Each number is 128 + 32 x the weight over its row's rms, rounded and kept within 0 to 255. Layers, rows and columns count from 0. The size above them is the row's rms in percent of the matrix's.

# layer 5 MLP up, 1792x448, rms 0.0805, rows 1585-1612, columns 112-167
size [103  98 111  95  93  79 123  93 109  89 104 114  92  90 110 115  89 108 107 108  97  99  93 104 101 117  89 102]
[[166 201 142 123 116  94 148 142 128 126  79 135 103 144 112 161 163 191 148 145  83  73 136 144 106 138 131 170  95 146  97 156 131 219 180 118 106 137 187 126 193 113 124 134 179  97 170 126 104 137 107 120 133 145 120 109]
 [113 170 129 105 202 138 160 142  97  77  98  82 134 159 111  87 101 121 172 140 133 158 143 110 131 133  92 166 152 129 166 149  90  99 132 116  88 145  94 187 203 124 137  76 113 135 133 160 155  89 121 158 154 155 105 126]
 [140  99 183  63 140  92  49 118 118 119 137  89 126 154 149 110 165 155 124 152 120  79 159 105 105 146 104  97  92 123 174 134 137 100 150 171 125 190 168 130 110  94 114  95  90  92 130 104  81 145 131 113 110 152 120  85]
 [101 144 139 130 145 101 134 161  96 132 118 111 156 174 165 138 119  97  89 164 108 145 208 144  68 165 140 106 162 116 105  95 128 119 102  75  90 108 112  99 162 137 124 113 141  97 138 155 125 127 123  95 134 186 154 148]
 [ 83 170 175 100 101 115 140 117 128 154 103 117 147 102  79 157 129 163 179 160 139 131 112 136 106 108  92 115 152 137 143 125 148 153 109  91  95 159  93 170 100 134 118  89 127  89 130 146 121 198 178 110 118 128 123  98]
 [152  70  98 181 139  79 144 123 131 117  89 119 134  99 132  91 139 167 104  90  98 137 139 168 152 119 122 115 151 113 136  69 159 112 160 127 168 102 147 147 142 124  88 124 151 143 112 140 112 145 155  98 100 133 152 140]
 [180  95 113 135 106 142 146 146 167  93  96  87 116  87 161 146 137 182 169 156 116  88 140  79 133 119 121 150 119 165 137 168 187 211 103  76  88  81 124 138 171 110  83 109  91 103 138 148 147 161 107 140 103 148 150 150]
 [103 118 145 108  98 199 104 164  64 156 112 131 149 110 172 169 211 139 185 162 143 136 107 155 191  84  99 136  82 174 161 103 158 120 137 102  97 146 146 182 126  51 112 163 177 118 127 146 143 118  56 113  94 111 135  97]
 [130 104 126 100  71 228 129 130 175 145 198 129  91 139 113 112 173 153  69 125 109 114 107 166 144  99 137 121 150 164  73 189  82 141 117  97 111 117 133 136 114 154 134 153 127 108 108 126 140 116 100 150  90 171 106  68]
 [117 129 141 142 131 154 171 148 109 137  87 111 173 115  86 100 132 112 139 116 130  93 116 164  97 121 101 159 126  84 179 138  89 130 154 118 126 138 186 142 109 152 100  83 149 120 172  80 187 155 148 131 137 131  71 131]
 [147 137 172 117 152 176 139 158 128 122  95 120  77 134 141  98 139 124 133  85  80 145 144 146 109 118  85 120 215 164 105 161 163  87 128 109 149 158 147 128 145  94 124 127 153  61 145 102 166 119 160 151 140 117  74 120]
 [123  88 144 162  95 163  94 169  61  82 109 128 119 159 120 155 120 106 123 120 132  85 134 120 101 124 106  83 119 129 164 150 133 133 126 171 142 152 108 160 146 171 121 119 139 124 148  91 107  90 137 122 153  97 105  96]
 [125  92 126 163 109 166 126 172 143 169 131 105 126 140 153 100  89 115 127 139 128 106 119 152 141  99  93 142 164 171 123 153 139  81 118 131 143 155 140 147 101 154 121 129 173 120 142 151 127  96 202 149 114 117  64 110]
 [ 93  87  80 176 148  84  97 119 134 143 115 157  71 192 147 102  82 178  65  86  90 123  88 111 137 137  74 128 158 138 177  74 153  92 147 102 117 161 119 153 106 105 205 127  99 140 164 166 135 122 136 158 118  70 149  64]
 [133 177 167 111 137 174 120 210 155 110  94 110 149  94 126 139 150 111 144  73 186 136 101 128 102  80 105 120 105 126 128 129 129 179 128  65 115  87 128 116  73 108 141 131  95 159 148 166 173  96 132 169 113 138  78 133]
 [125 161  58 152 109 164  75 133 135 122  95 168 145  92 146 138  88 123 106  69 177 131 180 177 148 118 112 153 106 142  82 109 137 120 119 110 118 138 144 141 126  92 180 164 160 115 141  90 129 171 133 127 135 129 114 118]
 [118 144 105 144  96 132 153 138 123 130 138 137 165  77 134  99 154  43 156 121 145  93  80 167 159 100  83 116 151  54 165 137 137  92 185 115  76 116 125 172 135  90  97  59  88 147 182 115 170 151  76  85 158 175  83 133]
 [116 124 140  97 147  83 111 166 125 115  74 137 130  93 140 104 159 130  94 170 143 143  66 151 114 170 119 127 114 113 147 135 126 189 107 130 106 149 156 115 164 167 141 125 182 149 132 117 169 132 122 113 132 169 127 214]
 [160 154 100 117 134 118 137 166 113 112 152 124 159 155 115 127  99 111  94 147 154  84  86 107 133 130 153 151 177 135 150 167 124 123 127 119 151 106 198 101 104 126  95 138 198 108 119 139 105 163 166 157 111 119 153 139]
 [136 123 134  78 126 143 108 171 125 107  74  97 134 149 179 167  55  74  90 185 209 122  94 115 136 156 164 136 155 161  36 145 105 148 163 106 115 134 114 131 168 157 108 131 114 168 111 158 165  73 128 153  91 121 116 212]
 [124 104 144 140 123  84 135 142 111  87 156  62 168  99 121 193 109 197 118 128 141 158 145 131  99 107 147 123 124 172  92 177 114  96 135  91 119 165 176 137 148  93 129 127 131 103 134 146 159 107 178  93 138 100  83 120]
 [ 70  99 157  57 150 114 134 100 189 146  75 152 153 188 146 114 130 138 116 178 137 101 212 121 130 167 215 118 177 120 137 156 148 147 175 141 162 150 146  39 163  83 136 168 130 144 150 115 137 142 151 133 141 148  60  69]
 [118 186  53 134  68 135  99  57 148 183  67 134 121  98 126 154 118  99 197 116 143 122 136 128 122 191 124  70 133 156 118 105  79 137 185 156 110 154 120 166 149 127 119 135 140 172 142 115 193 107  99 152 146 105 108 121]
 [214 114 120 102 136 120 128 141 108 139 114 181  85  95 138  49 163 140 169 133  96 114 103  91 155  39 130 161 163 120  92 176 143 124 157  89  38 166 100 123 179 131  49 153 135 181 130 151  96  44 167 156 104 129 178 153]
 [147 151 106 154  83 145 123 112 185 127 192 159  57 132 103 112  80 134 172 117  97 115  98 165  76 119 134 175 156  97 155 113 170 172 132 100  98  83 160 193 161 104  98 142 148 127  89 179 202 118 121 189 132  95 129 166]
 [154  98 169  96 119  94 178 151 123 137 119  97 135 114 132 149 166 179 120 133 177 154 160 103 187 126 170 114  99 119 160 167 133  90 118 199 160  95 118 145 153  94  85  87 116 147 129 106 163 104  96  58 179 147 144 132]
 [117 188 132 158 158  52 103 191 127 155 120 130 142  81 116 114 155 116 120 130 135 147 154 124 103 158 150 133 119  93  50 103 113 130 137 124 151  98 106  72 101 166 151 114  83 159 108 135 149 103  69 116 106 124 165 180]
 [103  84 119 116 164 125  73 198 169 137 118 163 124 107 110 145 137 137 141 126 189 111 137 216  88  93  34 147 163  99  72  80 162 121 151  98 170 141 165 181 120 144 131 141 139 119  73 129  94 156 189 211 150 167 188 135]]
# layer 5 MLP down (transposed), 1792x448, rms 0.0755, rows 1585-1612, columns 112-167
size [ 92  93  96  98 102  83  87  98 104  97 105 102  94  98 103 105  93 104 105 104 101  99  92 103 111 101  95 109]
[[129  70 120 166  94 130 153 167 181  70 176 150 149 170 179 183 114 123  89 144 145 136 136 122 198 133 140 158 148 148 184  82 126  86 236 120 119 106 105  91 104 131 177 104 141 101  71 140 101 145 105 150 171 132 173 125]
 [165 157 172 138 135 160 152 179 145 140 131 133 108 166 197 138 151 112 119 145 105 128 168 127 157 121  72 127 104 104 114 106 181  23 103 137 138 133 150 112 152 136 130 128 110 154 158 148 129 135  62 119 122  44  90 146]
 [117 119 110 100  85 161 106 115 101 154 134 148 214 119 112 137 134 117 115  46 156 138 118 189 146 104 198  98 123 103 176 102 119 157 117 115  73 127 168  81  97 131  82 135 130  86 119 171 118 114 104 163  88 109 182 139]
 [128 121 118 151 129 239 125 127 137 159 147  85 125 122  58  80 108 163 204 118 161   8  93 100  70  91 102  86 103 145 150 162 109 129 113 157 121 109 125  96 130  86  92 111 115 159 131  78 157 166 113 140 117 105 137 102]
 [ 54  83 129 151 133 117 130 128 112 104 144 115 120 160  76 169  89 107 161  92 126 133 133 158 101 142 161 123 138  85  56  95 152 142 132 161 135 199 203  96 189 179  99  96  81 120 118 149 140  83 100 154 181 149 127 109]
 [115 110 130 128  98 110 110 175 138 165 111 123 101 136  55 121 109 126 142 119 162 132  77 128 113  80 136 149 108 108 118 154 128 154  26 192 177  91  86 143 108 172 132 152 141 159 177 172  95 126 138 166 147 107 107 165]
 [143 105 143 143 158 106 152 162  96 116 186 107 148 121 135 124 156 104 127  68  91 113 148 139  61  88 135  91 111  93 150 139 139 109 235  98 112 143 132 155  64  61 138 148 150 107 183  98 207 120 114 168 138 112 132 135]
 [122 106 129 181 127 159  65 145 130  59 147 197  76 109  99 118 142  77 111  30 144 138  62 128 116 119 113 183 123 132 155 106  94 115 144 156 140 150  48 111 186 161 156 117 143 184 139 117 124  80 105 165 102 112  93 122]
 [132 132 125 148  84 129 142 151 136 139 158  90  91 121 143 139  91 140 133 174 125  77 117 125  98 137  91  76 135 150 210  78 160 150 157 132 167  92 162  97  93 138 162 119  98  88  79 139 127 111 118 182 155 134  47 172]
 [154 153 163 114 102 168 158 164 102 107  96 117 125  94 131  89 143 165 159 115 145 188 106 148  88 122  75 125 131 101 192  83 142 148 163 166 180 123 116 158 112 112 134 123 167  51 172 130 103 118 104  90 157 106 127 127]
 [ 98 128 171  85  85  97 124  87  98  49 159 134 108 118 136 152 133 183 123 128 152 108 142 162 123 110 133 139 157 131 160 169 153 105  61 146 128 175 112  66 101 139 138 113 140 116 134  94 114 108 108 181  95 138 152  91]
 [202 180  95 112 143 139 115 142 152 152 129 134  96 133  59  98 112 135  84  90 115 139 117 133 154  47 113  99  82 129 104 116 114 102 130 142 128 143 159 143 180 140 131  92 105 141 106 168 116 130 141 138 131 126 163 153]
 [124 115 128 128 131 149 117 145  95 151 134 163 151 122 127  93  85 133  93 169 107 139 147 150  83 146 147 111 206 136 142  92 155 184 109 113 151 108 108 109 164 111 171 123 109 120 142 118 103 136 126 132 134  65  97 123]
 [138 198 141 171 133 121 144  89  79  98  53  64 127 133  91  41 121 132 125 128 133 130  98 165  72 119 138 181  69 123 110 116 144  87 125 158  99  64  77 112  90 105 135 114 126 140 135 118 127 104 106 126 156 131  85 204]
 [123 160  93 125 134 154 146  95  57 119 132 135  65 118  74  62 139  97 171 174  85 148 180 132 117 114  81 135 139 144  97  74 181 146 103 180 139  91 129  47 127  70  90 112 138 121 122 212 165 159 104  34 177 188 133 121]
 [151 106 129  45 153 159 179 185 129  87 149 121 108 122 152 133 129  86 128 142 144 154 110 109  89 198 146  96 118 135 129 134 118 181 117 104 131  96 141 115 127 109 163 138  92  98 110 150 103 102 138  45 156  93 125 117]
 [171 122 115  78  95 110 109 142 139 106  80 161 121  75 211 123 196 173 186  83 140 132 151 152 141 134 112  97 154 161 153 168 170  83 143 107 101 151 168 154  89 160 128  89  62 171 112 168  91  82 105 167 139  77 102 132]
 [117 157 154 123 139 103 129  98 122 100 144 168 126 124 119 143 126 148 119 125 150 187 128 135 187  89 128 108 145 120 139  92 161 106 195 143 133 137 136  86  81 161 154 123 120 113  50  78  89 102  91 190 161 112 123 120]
 [135 186 148 141 177 145  83 105 147  75 157 122 162  96 136  77 153 131 147 123 105 154  48 110 136 142 143 153 121  73 110 176 166 110 127 159 110 111 160 122 175 115 113  88 121 117 107 147  60 122 125 143 148 157 138 142]
 [148 131 104 194  70 123 133 133  87  82 167 119 126 188 132  62 167  87 141  71 145 130  72 145 114 102 163  93 104 145  96 142 161 147  99 135 119  49 142  44 142 136 189 176 137 120 135 154 126 150 181 120 111 116 163 140]
 [129 169 108 138 149  55 118 106  67 158 164 137 138 115 106 120  86 101  69 109 189 124 136 119 205 131 151 118 157  82 136 132 129  69 127 146 135 139 135 101  81 141 120 144  76  70  74 118 146 115 146 109 124 175 182 137]
 [108  88  89 135 162 170 143 128 104  66  88 169 135 124 106 149 102 134  92 143 177 118  84 163 165  93 215  88  77 157 117  89 156 136 111 143 125  43 149 176 118 220 149  45  93 136  48 100 135 147 128 118 121 141 147  97]
 [ 55 140 157 121 141  75 131 107 136 135 166 110 142 163  89 109 148 123 156 153 131 163 124 119 175  78 137 126 141 125 163 157 130  94  80 131 152 148 134 144 188 131  91 101 110 143 149  49  93  72 121 139 116 141 189 104]
 [138 141 144 179  84 129 146 127 111  90 173 160 158 168 109 160 136 146 175 131 145  88 108 131 131 178  65 165 163 170 143 113 157 193 176 148 141 138 102  97 147 112 122  92  68  96 158 117 118 149 108 122  51  47  77 175]
 [ 81  81 108 175 102  89 135 126 100  71 119 121 159 144  89 126  95 153  70 194  99 121 107  77 101  47 144  98  98 133 145 166  77 132 101 111 119 152  67  63 171 109 154 138 107 192 136 156  92 117 121 150 132  81 109 114]
 [123  79 151 188 147 142 134 146  78 132 154 109 141  68  56 144  99  83 123 152  68 130  85  77 117 118 144 119  91 159 115 135 119 114 136  98  88 141 151  70 108  67 129  87 129  70 160 166  94 106 158 135 185 111 132 112]
 [ 79  94  91 141 217 146 173 121 157 134 122 121 132  32  83 149 146 179 169  45 101 204 123 139 109 145 172 150 125 135 128 109 133 189 101 109 139 120  79 179  90 104 112 149 107  97 113  91 142 129 194  91 169 127 187 109]
 [130 112 191 169 123 142 128 123  78  99 149 107  98 151 146 104  61  99  75 135  65 129 168 126 147 172 158 112 148 113 134 128 150 151 140 109  85  78  78 155  72 126 194 137  85 123 166 160 145 167 145  94  86  98  95 174]]